Weights of a small transformer language model: vocabulary 1024, tied embeddings.
Each number is 128 + 24 x the weight over its row's rms, rounded and kept within 0 to 255. Layers, rows and columns count from 0. Numbers have three digits each. The size before them is the row's rms in percent of the matrix's.

# up: layer 6 MLP up, 512x64, rms 0.261, rows 384-483, columns 0-63
# down: layer 6 MLP down (transposed), 512x64, rms 0.267, rows 384-483, columns 0-63
up384 115:131103133093102136107167151105185119114129120144111154094102186128141117137106127155152135147144110121109097138164115121132119165141117166101173123116130134110141122148189135127084090126100139
down384 130:115121107129114118122113149108094111181137120144141117162151118114133119102163104072092127120107130125129128157171130117101112130100117152102087150129127162123095158132177149139072096106111093
up385 105:146069104117159102124118148135131110162163160104108079157121136121115128140152145135141194130117163138117140112115144136104102130138101096133130167156133089120141113142160111115085125152083140
down385 104:098152118103114109137169122178134112128156155157116122094157125164117134134140131140097113092117091144138114128120140148165136107117102141137111113117101189097187144100121092121152149138170145
up386 102:150130140111124123114114111112130131130129136171137093111100082168106121137169106156134107155141111091149152094148125145133140120140107127180117134160130130120205108092110130076135136118145167
down386 115:144130126144104137110142135161130105111167122152090113125156091153124109141115106187161080146106153170125133149138144145127117067107151093144121089120114126113139086161117107131105141097114153
up387 093:143111109122122142136104165129107143161116145122118121119137102187116095109122190138149155120134157158118143136121107123161123147100105181146125149147096089108113148162108104173134077127116113
down387 090:112146157095127129135169136092146155087136158101160175126162175157132125113141115118132146122110084121132149109125122147130122101086116125141134128136146186142158165139141121160181121126091119
up388 086:129110120127140135103106113125101133158148131138141091130106107130129112125123090172098155099144142118128127118145164147142144153126124113155089127102131132152146138175062101155148207133099156
down388 072:136109083142122127108102147130110150126167138141102122105120136109137103134088109100142134159065120168138137108168141147125115173115123141081079162168110125124119077114146145098131130151131129
up389 107:129142103153138129126116133116099086126109106098136101100117123124119159053143098152126142083110148187110097140093168139147132137134106168117122128121113104120127110166134101109127079117154127
down389 106:148106127087102102143153131116142106122137124114102132124140138120179127163111137101124089165149056118145161097108093144092148121138105083146101151108122164162117127144141141120128163111094121
up390 101:126151116109161133124089187078104099120143107130093114141115087114139152149138106148132136162118160156107179109141125112123124139118143136137132121062135150130167120131137103114145147105177151
down390 109:151113146131125117119125101122129155088134139122140128109163130102193129138103097120090147136091143145120093141114106103139106103136151103113111100142135170151048144174127140123136125171116135
up391 084:125177153135162098148137131119114127127119094120130122120129118142184151129201121121151155138116102132132167128166117147113139112119145122119177122115132144125063141102119079126107135130096089
down391 075:146092133150144101097093142107130144087115109113139153099124129154142118100114105074116107120131119126123126066151116165124129108138103122075140122127117157107126109117119087108192151102157117
up392 110:183128119166156132156086096101142130127116121161145153122172111118141149171147123113093120131129150122123124108141145060121171154115166118106121139101157133108123142120114134157088160152149132
down392 117:078115123115121136163097120149155088177107140095125113150138172109134116112143161113121102076165122143126116139110140149135139144123084166145136148170144167125144156125088124094132114141097129
up393 091:141198129118124094133159104099120123136138116172159157095134163152135156147086118138122107118139118111133129142140143154170177131147110123123126127113098109143078119134099103072102119123106150
down393 096:130116146135096137130087107106162170113125134106105123108136149130095128106098139170114164145084115148176111118148136148110176115137103089089117153106145125134087112135145138156116089108092155
up394 115:140123168162163124115104170120149094151158139089132112127140097146118133169137101106146127125115124147171146096114111142127131157097185145133169116137122108150151106160120127128117133077076137
down394 122:129136112124145089138122156168106124179149115158114127159110110083156100130140139115103137167096127087172149152121096122143148130164147139130151103113142134140161178094156084118129143126152145
up395 107:158132096080137131156097159112103122154155093114103166165120104154112097094158148096162152118114125116109144122143140153105096146113144127142080119133137168130129100128168135117139107077121110
down395 097:130130149089117088121190091148125110123156134137107119101154108199117128166114116111143158151120160164146115112132091114110155112135103119113080132106126152157124162102124133122134153114130097
up396 095:135086138169087090131117135161145136121173149123099157137100130128121123168144140117099090111154129138082119130118112089137133145086120184130143163120165089115112122152142155108095136137106120
down396 107:105160117133126132156130133167120131168092087150119127102119138165131171127111115094118111137107114122086093147111098123146110160171094148120072131154136193116155095134144129139106126139134128
up397 073:112161125138100096080140182136130101122054160132110122157107145111145122118117124146096135140135122132151123144080156093104128131130118167109122125164130128113095109091131126075101144148141125
down397 082:107175126171157098127121154096119153108118145159168130121118133119118063134092061109101144154137104168166147132093134137143125128128119129090120092119114124137156145118112091143122123117127146
up398 111:154131129103157109126148119191149131142122111114148135096155125131090124111103139159122127142095135127136094106167145058166126112108094148163142117110146128103112108151143161092097089133119149
down398 129:132124148166145138119133131153124154137120054116107142169130143139156130131146120145129137079145113070123156148132110161091148101108184150113132174146123135099139134150140088142118132156130104
up399 096:105081109072168112104126121120132078146104132162168096154121107115113124099103128124121126095127133124150101102054096094149141146137126113118118122125120138122135138120125133161102099130154172
down399 069:110099127127122171081151141143120112118156105141090145178126133147083118122093148120148139120120155153160090142171090121166124148164120148146147140118124150101132108123170156126091133099146161
up400 085:146133110127134113139116111122177170128101112114130096104138182165118176125135145131120185134139136140133108152153102102127133141108087132116090094131114103120135118149121188106140080159150119
down400 090:113135129125112143152173131149116120132158134122168154158091130097139132121106134084153192128108129153143144166158123120130118137151173145097146181139108162079141108128127112141162154126105152
up401 085:142104126165086126166151130111135139117078101120087131088111148153134115114161132096147140117126150101123116119116072111130105088106106161119178104157120109121146121079135142149106140094148124
down401 070:091052139112142101134155167170137146143130103128149105121126124099119143120133115131158095120127098178143160136152168145131130162164126151124132126120128134152136128137162165103158137102180135
up402 090:150121147106155082119128076143103162127114135103168098171129121100134127151162118144127103111080138138155134058165098115140141162148141123145137133120094152144142118109138132150109128088147119
down402 105:133136081137108124137167139149131188120091108106075124140158130123145135130109116166144134143112105135075164135117129184117138090145127120136099146131106115135117099188108090138146120135131133
up403 075:120138129113114107142135100143143089109127155165120111163136156141142150072131138164123098108167088103123131080093130127113120140080126131073151069106138141153111112112130115154105149135138132
down403 077:076101107110127112095142136103094117123116088134127073139141142115130147134154138139127107131181124121070111123079130101129108088091115132120091095113104130119154104094123109094100123140138111
up404 079:093087120144141106146080127140119105126135099141079115116136132138167092120161180155126180098137145146109160134115160145144117146141091139123104129132105105154088122101095137149141117155139093
down404 089:076116135136149177176123142164139147165103141116147111113158156104137155130138128105117149164099120153123148146091177141140142092152145128127113124119135119113193121113124073150131107120117124
up405 108:107127112141152121070160155114120120120118108117101116079177100111097123142111087157147152174122132094131128119099116132171170122121131131108128118067160135140111127141124115106116140137176117
down405 114:103144106045121161121127151118153123103119111142166156129109149144137128121142131110135155148118111151156116132132143125105170155087145148155115127174153123144184111110105116113099081132154125
up406 127:121110159115109122121129164143111165133099142129091089176134163138147147110114096109156162157134103143140117124126139100125152151127208093125145143112110113081103113106153154122156115146146119
down406 113:117122118119125148175129121125105101122155152107117123140137154096126111092153099126168131094166098136150146103084134132108142178093158160096100116129149094077142084139130135138162124097135136
up407 079:146148129117157123139123177175145079128066117121142114075078143143118104124098121123129132113129149121124125149094138167106171105125117108094103143146113166148096141122135125126152156134125165
down407 105:120146092155150121146167114133133194163111148122147144145143128074168114158124107147116115112131101136121153121095110151132148118124119131125136149170098095159140095129074111150172111129101144
up408 110:120166136091148140109121141114105108144153103155109135100126166102127119082086139147145138101093125080148135113113102155123133101137133178144156150147134163113093113176122115111111149100131174
down408 123:105148110131158137095135149118126162122149161141113133105136139093108078102101116148152106122107133126140119101154076097113137127146164142137145105086165106096108135188098120140119129083150103
up409 101:131120105125137080082105133095077120097157176133128140125089089134101123156118127133125183148157134130108159143100128095105133094108124123115173178137122135099107152111122125122129115138128161
down409 100:128074082098119089147144135128142107127158131076119093103132131152141097128134121131117101154148085091146123094092122148137150141081134119154101073130157121155110119107124132117123157154105133
up410 085:171131132114111114121125186095117070152164128168132137137123132149089133166107131144122140111135129119089114112078151141167097159142148127114145098115134180137170141106149144130140135106119106
down410 099:159088102150124124155135098126170102123091165157193151156166135098158156126151119115126107120129142082136145121100131111124110143113184119121125147141117142165121114134139139115124077130160114
up411 092:115124127127144086119132147107123087127088086096112096108097107136123147109142108138112080166125119124129137106138140096087119128164135119130142100168093136134067173114103114155115150125113089
down411 068:094108111131118152111138147122090145103128081117078133117118120119111145137125160124149099111118119165123118111154184162127112155191094122142115134129092133144101143089138169103130141097163106
up412 092:118104124094114119125160103125121089100117153145127114115128115131153150093090117161095100116127106131129120145171138134109160136106108178115210139089108127098114107113124135159113112152166124
down412 089:143115145104089120127134141161138156146102160126114069147141105120134117144154114149094141152099100118135119141140090093160118134133160135149147120147120074148078107117139195142156104147129127
up413 099:098142121099155155114142121099124098168124127105148125131089167162139145122126125125131076131131125107112069094119151166121182095114067137129132146113113128163165128125089125118109138145121125
down413 086:127149111172142133118169148172091143146111099146127143122102123138122141070125093104122138135163118093154130136125131109137101131141145072118137134098153099125121143169116096108170109113117070
up414 112:116133092109123160171114084155167148144127102125128145101094117161123168126104147099158145140136133139140091121152143152079137139110132134138136077151122147159163097089148104153090113127140108
down414 113:148118157157173103128137133149120145150117116083111103127154122090135158098144117145135134107154128118133145126135098106175179166114139142121133188147133129060134125128109099104174137127117114
up415 080:112135127120100129140083108131102109128133085095126141067129139180157140110129144146139111154142141123118144115141128115126139180117132104108089150107110091089128166157081108149145093105096139
down415 092:126168159156169103163157109120137138103105133148115086107164136145142145136123094092091160148116127174147122143113134105096093113075087126136154098137120142155136128116122136170108110099122130
up416 095:145118111066152099130141094107113141157137135105111180143144154159113098141140135121153129116138140122169118131137179089173136142126147144072109164099132088138139131087139111132131126109137152
down416 111:159123148155103125095132099107152134117139131130073086136149084172091150140128151184116159108129125149128128078130098119119148126125100090145091124132113170127157131097130130149104142120115097
up417 111:173134120148096061125131142122138110125102124101086146151159085140130167141070151110114137131141132112110103157149139114129143114115092133192091153135107133136112130113118144119148143106146157
down417 089:127109124122129140174096115118092082121170115175149110129081148150105081098147128124147153133127123136141138123099183156151139158147152117085151093132123105103129153099154145104100116127129138
up418 087:076099146110108157142129122139104156141107138174115079141120133109132123119153103159105149154134155106108149098154172141109133171181113142097156122111138148108116127119140130122080111106134084
down418 083:129149107117110117152124132119127148105124096150152126105122135092154114168114109157084127134118109157102144103076136145111116159048125115133131094120130148149127080126160130139141111077112095
up419 093:116095119093160155118143118165134140130175091133105161085141158127102135141132131165153177096135105143136123119106126119167115100090123155116120160113084149111130140170101155092103116138140134
down419 085:129119114114118130116086132084124105087123179136152131118150075135117099123150129128120109144190147151141134131125121122111125147147129091132145144150152100138114148047115140117181099129131121
up420 096:155129144125133102129115157113138159136131144149126098123070166168132167152183132127148126101118145138137151200122121126115101130143143124149130112158092125115145092106139117135150193144116138
down420 112:121159128132143118081158128133114164110133127108149092144137141100142159125135145087124102155150109127099096186175150077122124115115105113158081115164140129110144119114078119133131141099128102
up421 089:111090126119132088115095157116167136106123108132131120161132065163140072152105135168137130103168132133091148083133116106121101121107129155114120113132137135121130116145148138102164092109175125
down421 089:117147131141073128144111141134098150138147119120163163122115189060109131141147122123124138136142125120150095143061108125128126136115127155127114136188115126161092138151124094132145133092107135
up422 083:112108084191139165124117154125155092122157145146142124117116099122098147149163133117146120115130134105145128080146110110089176145137115101090097128114113151141112145122145098165121141177154107
down422 093:131115161173143187112166149103101148117153138090135138118144153118131112124125123160132165146093096136113138104117114103137090149106135156083109172176102129125150123154107138151153101126095126
up423 103:159141134108167176167110139076129156115131104149154089106106125091118147104132117146127162112120156112128117126152121142138154162108189182132112114163134099127157150126106110143100147119139139
down423 107:135111144144145088107150123096147123114144177147130132131149101144125144168082125125137142137153140100141137112122150116120132120106184088106143153121192103097121130153081148126142067117140138
up424 099:155105100120099138118075095096121102133155127096112141125154106155117143110116140105162124137152120117132100096167156165146101116109157122174120140148114152094157097171105137124133118086086124
down424 098:133164172148134069166122098116140157112092106146145125110077122139144093102113109128105126094124167125127148124166161081100151124108101132111146108154124110152102102095131136144141121161139135
up425 084:189103113170108093126089119144123121128132164101093108102116117127139113155122099137099117145151109139134129076120129102094132152108116154153139131137138153183089132121112173119177124149133122
down425 077:188138110148136101126081123149129145140125126132121140132153147147098090148113074131133111142093128134120085122103115099109132136180103179122145133111124153087098110106157108124171130116159146
up426 099:102170110130119147118138158140118176135115163111118082108066124129128159115115155119173133139129139187106102153097118131157153101111121121110135162125095129086125105130123144174133120136115159
down426 091:135137154125098135156168161124109134117128147129126126176147130104140127068134116145153125078134158135127151163108104135137110158122097154183131066151118114134136161134132091138157101142141097
up427 115:123171078104138138128156141127114175131116104134150131103127146139105076128135114127133182102107158090123092119108122128147183132147118125151097119154127102141125145152102100105087128119165168
down427 098:129099171115139134136153091137113128105105138113137107142071096142148139101124150153094096123126109107123166147089130076090077140087154148094164109146110124154126132153134128126163144116133125
up428 091:085075120156121115107097137130132194137161134140150126106117118120153145110132149121153144113127117094118112143174138090131085107133113139165175122145106133110112124136154147093089113157134088
down428 092:154141165161172160162156152125136086100108124145127156148100097159102075155115135122126157136104119085119127116121136145104123151134119120070118091129119134134169149112086101105135130148132136
up429 092:175123113104141112121140115085160138146120121143180137105126204104152122099116134104131135104125147116143129103122150139096122131115122167125215158123118139099125141092111126128124142142131145
down429 079:170117126143171122172149133090090076113154132155121120148088132151099134094131190116155110096135140165147132131136109113121124169142124136157162156163108162114132121126154141114132135110144145
up430 093:143125128129160093110115117142149078101170125089111103093123062133120152164084106137120148140147110123124119109117119164111132101146106129143165145101176155106114095115168127138156131108126130
down430 101:144132101136124161134134133106113125072125109165141112147115137124136134112109129125131120177166107131133172138147117137168063148117143123129126141133097159129142059098137143143124107160073153
up431 087:158120123131093145130122120136126173129158146164186078086143124121113152146137082176162142115160139138138092124122153127121146103105113132176108131127123064145097112115130128148141121136110132
down431 094:156115120131168150142118139101154161192140138067109095134111163092154146134121119148160179124121172116140121116158142147133105145137087150110143145128132113153126124109169131122100143120110096
up432 101:096086141093102128142146135161107192174124152132101097103105135172115115149095141155138111132141154141123119111116103124110111104094158102153121158089158112116130111123145127155095137154135163
down432 099:130091129126120101124139143141121108108112159138125113090116125155132100187173095100146117097115159134110171153124165155111157123167120125093127118144117135130156163061134144122165139107109140
up433 072:171135092072143117141130088104153108181122105102108136125169135127154131132134117161131109149132120106158107138147132129139090145129113152145118118166138128129085098085114103082140107106133082
down433 080:131160124193140120147139133120095148114111131147140168109165157102147099146109090109093139123164113166177143121119159144132113148139093172105125113119119135093120168108150110136143122090105145
up434 097:086106133127122106109118130116137148152106122111093163137092161148177141100138098106138132132154156126156151139121176156122168111126090123122132121098093098135122082123090076105127144129089116
down434 087:116153109112166128144125130160123164146115158158131143171138091129112136114116142107131068143141128128122141118191093129089120133126122121118152096171104145171128111165122146126143160093083145
up435 123:125145148123128100151118151099115144173142168126091124152157080120110121124167128101134124096142120136158136117098143132135178151121103161145114177118136120099131159104122089068130130096159133
down435 146:172130130124125092126165155160132097166146120095132092101099130164110140141116118160141093099108110068153106104120115143127104149088157101109117149137122130140099092110116126143168098123132160
up436 087:135147128125108078105116137090111137099105120147086144125108128168146131152129129150136134109143144137115167130083159114109168131099095124102070182138165153119137126166125099136091127122157118
down436 096:123150142172149154160153136130144168136108167154108131138141141160097092136154126106083121126122123114157149124153106132117118210127129117153135158100170157140117142145077109113141108115122119
up437 091:152186125137092119143128098121150131117126156117091138092140144157140142118101139123114147140124125123121150170146170142081147124139116118083163113080122093072125122117135135095124148151121078
down437 089:135084112092140139131130124113100111103122076105147159149079104129101076111130121164114101148102128108140113098107091099147064136137112146125110128125154138135140147169156102137114124136158154
up438 100:130108183105147087105130155141125119127105115103156115117103117076145093155142124078109127106183156174121139134097103120127132143130143121140161190148121142141130107164124141139114111097126134
down438 092:147122115096163193115131108139141154122108125097132098103138127114126128177105155124152126146136141146137119130133145102086117167118059147163141143090116132102139128137107138126064097110120127
up439 110:140095119113132122138131177105117112133115117110099143117140118124103142094140117155146149117162151124150155103125153161102136137127086120146116058139147176177174113123141156112131133071123149
down439 101:110112132141107135172101093142104149135101127127128124155159113155142127093093124160177121132127105127131178130136149140099104090123080092119142046129109158112133103139131145133139120101143122
up440 104:088159140116143172090157116150139127119131156126116087106125112113114103088109144115182102110124149154123095109135172111092127148093111141118145076104128148109150077166135121125116117108128138
down440 105:153158105137153130105141123122132156133121122079144171151114147099111139116183160150112120124140128181096125115176135090118141117164113131149128164124130103179160130146100174131096127114118133
up441 097:171124143115136112163133123163142116162105100138081109109192136092139137140154149123117100082125144114090132120126097146125125132106154163112158129117093161102160132166154107120126126153154159
down441 107:104129089137105077162133124093112117137112141151162132115085118144098138065157138116121122129127112142132154105104131151179152110161127108153102162146134151168103144124134152154127162108091138
up442 115:115139140125117148149105157163123110086130125076130156105112081115108119192132097137135136074156130128127108135109131100130123147100122127092149129119106142134144140119134128096151087108197150
down442 121:173129095108123117116148110081147144085142130131136161115095180140116154105135101121111128131098142081142148101111105160117127109116132066164110128123121116125142135126116116153168175159114100
up443 107:118121115093137136090123163161115139168124146157145104105093154084109094174137128148109176091118154152138129090172094141141113144133135109147146079108128127139123104130136110147115099119110096
down443 094:129156160139172090169143102134113096147107107131104105105154126147096127101122102108143163093174152136154131110117101148171135162108128146123123141140132137105137155128189174123157150125123145
up444 105:124108121132132128146114144163161154138177119053141107109165142154127151118152082125145184101139139100170084110145112147152129113143126110126131131136154170159111118110122109097128143133119107
down444 113:153110125139128133115143116156116131117131208147102150070143117124164106169126136126133133133124096151104117105083165101112079122149140140099140096094129125096131149110084129121148131150101123
up445 099:136079133117081100107115115180108144117149159139099085109131156141152146113146133141116105100127129164085140083099130090098107127081128131116141112116119108144135120093091159138131145143128091
down445 106:127143100144151142165167101145144159150081126095142167140122145128123130105155124136090142113072120137092146131092107135148130140163111131146135101122100123157121184166161116141151145149165103
up446 082:166132148119162099149105134163109132130160117146146116200140085137143143126117123153150171139113098115124121105101135155097162167112102118131150150100134109129136154144135082118161114139082151
down446 076:146102122123171132136104122138138097108188146120116122144117101119117126153117131134143119133149138160118108138138130124137122160154078142140111138107127064112151131104097134097103159113214153
up447 108:106125139143110152075117123117119139158141117152114117109088098154134117139123112132145127186124142130122165136172152121133106132133052128153111122089100170124093097110145130113129124185127125
down447 112:142150103121120120169126129158184127100153121125100146164138085073144109123116128143104110095160129140123155113123129096177155121087162115118154112159143154123117159115141124103146091086141125
up448 102:108121133142123116129125111156129110128117131159147152141089153140156144099121130117150129136148166171121130115158128093116091168150118178131144086080109123126153082138126110109124117191177103
down448 098:152156085110109089140167124147114115115149128148121119121138079084149125176133136083097124168120137143122156103099154120140102100149187130153110115115172133146133150106117129138112113132109166
up449 094:095092141134088111134105134157102120152174124121147121099126113122108094122122141189102128170145100119136109119170137147118154118148123121114115121104093152140125112114127197180139125126087126
down449 109:135173134148105133101127121129120126151133087134137144155179120063149147152106130112124120124081146158131116132134119137100118095124130115142078131145181112115119122121127141165102121092079175
up450 108:122128124127086127104076169127118129151150118131106116122079119147151137082115115152132157081143092138188145102117127122130108145122141078119128121091128123103138125124128106178138112163130081
down450 098:174110156149126116126101139145094099126136075114148143100127142092112121114115109124163136138128087140143095140071118166196107156135139129113165129152128117126140148145154130113129124095085112
up451 093:098160053118131090112117127108155097086151159127115140142143129109098130115105142138122121134148093115121099117110096130119150157118095118086123128145105135114120154155141178132096119132139067
down451 066:116100105124119067123128149140135085135148128127115109117136117126121171096076128078131126102130140158112137155153129144134146157124090119118144150142110111107105151114178139078117166144174097
up452 116:124140120128125103085125126111124151108073111127113158109145094087152118148154118123109131092161134157088122106142124148142134146143157163133121138160087110153141051153148143125144121113084143
down452 117:161153104145105098114117076131103131107130104127103188147141117092096097093148116135117140107116112073122143092102127140190162131158141118121153134116158141114124139120145121154150144106153109
up453 098:141162096121110131138116120112144082098176092135110146151152134077102153109147126105152118141130138131137112137156151166126094093138147132181113138119122136088094106081129171118144152112115156
down453 090:147161127113130162092143129087114201113122131115125132109145130128146125139117122139153123176110139094156105127099131099086158119126091111125164139153114131139120144134084083075097110132109146
up454 095:113145123132142132052130135142107132191152080127121117100158151151128146143135142153121166156128103114116093174109158085108138093112111156124135126172109117129116108108118114140114116153119097
down454 092:151185173121164123115153119116100153121137092145122117144198121162160134126146082121093131146128154118107127147137092133133109113124063124114106133151123150149140156144122156140129149105104144
up455 097:154116155156105106106108139112096120176125126144121100181102150117111164168165104121126093138140139114165154141138125151131124124116132141111094112102078104140140115138150112110168135091081163
down455 085:141138134128132114113151111130141154105139126158173098068105138104102105139173069146132156096108143130143158124154112130127138145188118103108156132111116151096150163100128108128104149160153136
up456 103:143058133162113143164130180100102124142091111145095106108122151161123129118166152117167163106139133109126161113126085117135150143078142144122120132138129119113119113131120133128156132173097162
down456 111:131103150154094133090166147128111114142136159136085137140170132162157132151147087119129143099095151106136109121163133150061118082130103128141104145138088117097150126145095105119149118139155128
up457 121:205142069083124124151122157107099128135156096107163153126080167134113113106147161110132130144117126118134130168097105109125156122112119120119119145154113153161131076131127119123122152130136138
down457 128:123156144115146171167157117098110140138091139114130081108150146114147143125140172145085147142125147133178142103151086139149153188100101107126130141145111136145138112147139166144118144164136159
up458 100:133126152077120118067068122119111133122084154163150155121131142126155144125100152165133111120087144178105149162112123108129124139142101157129142092138126123127131114097159113131140105161165137
down458 108:086124144134158130122120087163148110103120164131106094133170108080116109152113100122105151151122136130168127141096116099153129091164138133075125118120117110096109119120126125131169119084163160
up459 086:098151147130146125106095142123098103165122122131136150137081096103105169116109108156103152136120122143103140136172167147138133169078093136122117108124101132136124162179131134128159176125106104
down459 089:145126111156137098125142121099102145130089111134114109105119113092129111188122127156146083133101138107117137131112115115140171115141114149097128140150154126104119087147156130083085134166128195
up460 098:103157173122147095180093130147136168117134136100122110122108134153106105170133118110119163116159151153105147088147136092126115132096088137109158152150123124134120112161148120113112090086168134
down460 108:116117100156124170143095090120137113136162128110154105142134153141150158140198094090131131121101122153103135152118159175118104075133116147162093141152120132143115139136163162155121144137126139
up461 091:136130121149097148122128121132112140139145144144175124146118119128169090163147143152108154082168120089132143149149135109166129095126109139127109149070168080161131098117139118114112129120101180
down461 066:115103146152155096108136163111103092090168120146109112124086104124106111107101129091159098126101129126147078068114122135165115144150117104127132135132158129125134091141157125118105146080149147
up462 109:133145150159163112132134145104124064176153160124147132149141105112145145108133135127139155150151092100162083098119122118101163130153109127120098148117166130113117134081107145089109120081133135
down462 090:145133142116153134142085137111126142135161099123140112126152114154116132091159139147127117101115138115164081119156129079148119128123127157173104128087161107128134180097088118126117134079149079
up463 107:156151107152149134142124164148144163134124157145096132139131073100139121127118155135159145118131140088144094084106115134136141098175105101124157106110111159116122159076138107076147132099107140
down463 103:101093112136120123137152126135107163118111168153135094134148136165166124083081111119148147138083109119147163159102147124134128115124116128126151098138116091169120164134149131151119092181168114
up464 118:143156150107146116166109143163134142085175131137139105127091132169160103127104118125143143144145129141093113138161144057088110143106109140131181125112102125095140124121137128120116154115152086
down464 128:127102131130146149171139131112122145160126195089131135129150105123111128134131159119158118084087142113124154120114113134094065153137144131134151117132120099121088108145134148100198105111114124
up465 114:154143160076147110107103135132119172110151120132165156116137174158104112134158136124127131119065134125129103160122124125128109150109138154126121176148063081126139137141118108125086124138131104
down465 111:138111181140136155135133155151146135153143117099116116136107116195124106147121154129144128133184128123102121115111106105112131116120079131120130155162160105144149147113107134101183135117067103
up466 100:172096142099132108108110121136105131134131118147079118140112155161101145100107109128145114120161106089163108116114108161078129113161168099101132129116123147111198110137097127156129141123098132
down466 085:104108129098155124162116119140124111097160146148116121148136115186091108096174144105157159110125113154134137110141099181117129140145121151107138102098112116088177165106115151089137132121148143
up467 122:150113097149107155085123172105082127136114144103134122135134110135112117138132145115172133114122107080072120166126169090111097139088144137118143127141140119096138089125120169083146103107135123
down467 103:133164115133086133134098117143118122106092104146104121158151120128089107129127115125141125165111143163160137141118073148182091128131147140094119093122114102075114144124186135112143142128092111
up468 109:135124133090137126101144117113148123125130063108133163118093099104141141085135147144110139120137112131163130142182139124147137118176136167157101136095119154062131155120152103137115143146096157
down468 116:132122156139097127142114144169126155175125158135120149144156172113148126149150096132121108097115107107172108122148088095078165170088138144104126117125105127130117140153135141139112130104176090
up469 088:102135138085142080138116158163118114122113111118159117093113129133108120127164108105135127096111123115074125110098129144135122102065141120098128122131104129125102186098137086113152112138168098
down469 079:119176126118130110078137095133155130110107127112155166114098126079117132133159173093155143155139114103154152151153142145129114128205137095160134141105115115158108133153130128123137101146135155
up470 084:119172140129141136104124122078168089133155079148149152103156096113091165112117157162147103130127134159143124117146118134117136138118153119090125094139095121120125152156125150098137100176098093
down470 086:134069151099142141114096143147102167135146112126105094128137119148165124146112094126124154115165100169127114117130182074125102129099106138105137135137133137153105134128117124075127075109152131
up471 102:097163154084134125143086160154107151162111118114138206158154152120164143129136108135161089110133132144140161113139139126137141115126134130157125114144126101138105143104144126115071113101095109
down471 094:151127157123130158127118132129115157120123127181100145122120134103124091135116051140123150114124134136133139105143113125172155116100176128089149155157155121125121111136174127182140165141107164
up472 084:104168146120152137151122146150112119109133101136113104095143078154138147165101120138101132150147145118126164130107098134107113111127146128117162178110100107119133160141140071111069168140157151
down472 076:091105104093135118128139117151138162176126119136179133135119172146192104143157082122135113159141122122158102119147172096130107155111138128113147121141119140125160146127119117131158145147075149
up473 114:086150108155135133143119134114124148177167124140113109091101138115126135117144134164092120147113128089130173126152157105166173161106147101118078158081127126132103133111138148119107130127171103
down473 119:144133147116140123082067157147125138159116130130124131115120126117128149107121116126186159126158129155107074091103173116117114137131135120119095150161137134099140099135136087133153189091120138
up474 111:112100156131071101148149132137129151178114165155143130109133142149164102136117129096140122074140112108161100141147136090078152150116136125091147128099111149147138159109126126160137165117151105
down474 123:160115144129100133127144109156141164138178121129134113169130151119130155134091140141125144104100099105103097129132103088147118120093191110141147100141150135107112113180157127154169138083136131
up475 107:101134148148094114113128119121086114156127146093110111149167109145150136061118137115137157112143111091137095101182117112129115092145122112096090112157147112125089123133107170112129127162119098
down475 083:112118141099157151117100125149119150146129085139173116091169169117107126117136105139142129109148134111095073129093133121158118149127096148177159124128167085100142164107136125124125152163156120
up476 099:145112109115159116118103114184148153130140091113136139122138155149158128155158098073132144125158149120097138134128139123112114155193111159090145099149126145131142116123109163111119150193124125
down476 105:168123083148088184143146132106133108133121156105092112167122105109151115112085133117107152095113152138110134122160128111114108165088132125159124110108137110106124146104101092159130091166103117
up477 123:110099148105098128124148143157127136134123119151156058102099152123082145156144134157105095133121120132107081156153126123107103146130129181143133134099107113103112079148111148129127112092090143
down477 140:097155091137139143120102136110109160141087114102153108134123146072161129119114130104188137163066135162113118162132120148172129116107133144138102137132109143128132096153126147121100092103140109
up478 113:158141129141120109104153131099116147093133176144182128144092143157084153099135144139124098125093169094147107084158116133136167117133118116105139121069152145124142127122124161149112105105118107
down478 108:115125117136149127121107213151104101164156117088137116119118166143134133133148081143140150127125132107124135106058142137110134112139074149128099134158112117133149128104127134118074143138138143
up479 099:125174135170114123104102130113122106116173107130059088119125109134123153147143138162090118173131144113127115110134126103110122113143115142128119104117146129124120146108092148141150217116124133
down479 101:093123121146146102175090117141103131121133169177167118155124113131108109124120098127171147144125128131153167164129132112162151108100172130100125141141117107121093165106114130108149104167158094
up480 102:112156116140142134143065147132140103134113117127180135125131127105139126148096168190107164153130175085181117140162112105114120130099136139117137116130156160143114098099105115133120106108127155
down480 105:105142153115139132148133125124130100122115168144119118123163148116095161128126107086126155127112096094147138150148068107139092160099129082134095102140061129137133124123096104106170150105121117
up481 113:154147161095120181127157137120137141082150167142084155089127120085166142112151162130150128132145118091117134096162094123154146143110115140126108127125130097138160096103145137081106132118109133
down481 111:112104172110109117157140137103125130111150150137097112075131140162066104115144107140157131100135146150136145113157125125133140147145166155154096131137128135102153091126157113146142191093095135
up482 106:130120142115160076153124157153078108155118112099185151119125130115091150158108089121152106118083132117112101171139111100085151138136091101136115153150099146120117126096138124137116129120155134
down482 103:137101107161111147172098129067161135140132155109077127143141127117148165128089170145113164115127126087114129124134105112159139134121155110159098110153141144088085127120145099152157119133106132
up483 098:101129103133128164134089142147122158173110109104126137089179108097144114104168160147105150111123118122155133099127084136090093151120144166151123187119092132118126137132136099110093128117127131
down483 095:130169108141105126135158119175124142124110107143148219165102162141147120111137122118148127130121101113134130147104104122107165143137143128108146102109150137091131079174139120168145107115138109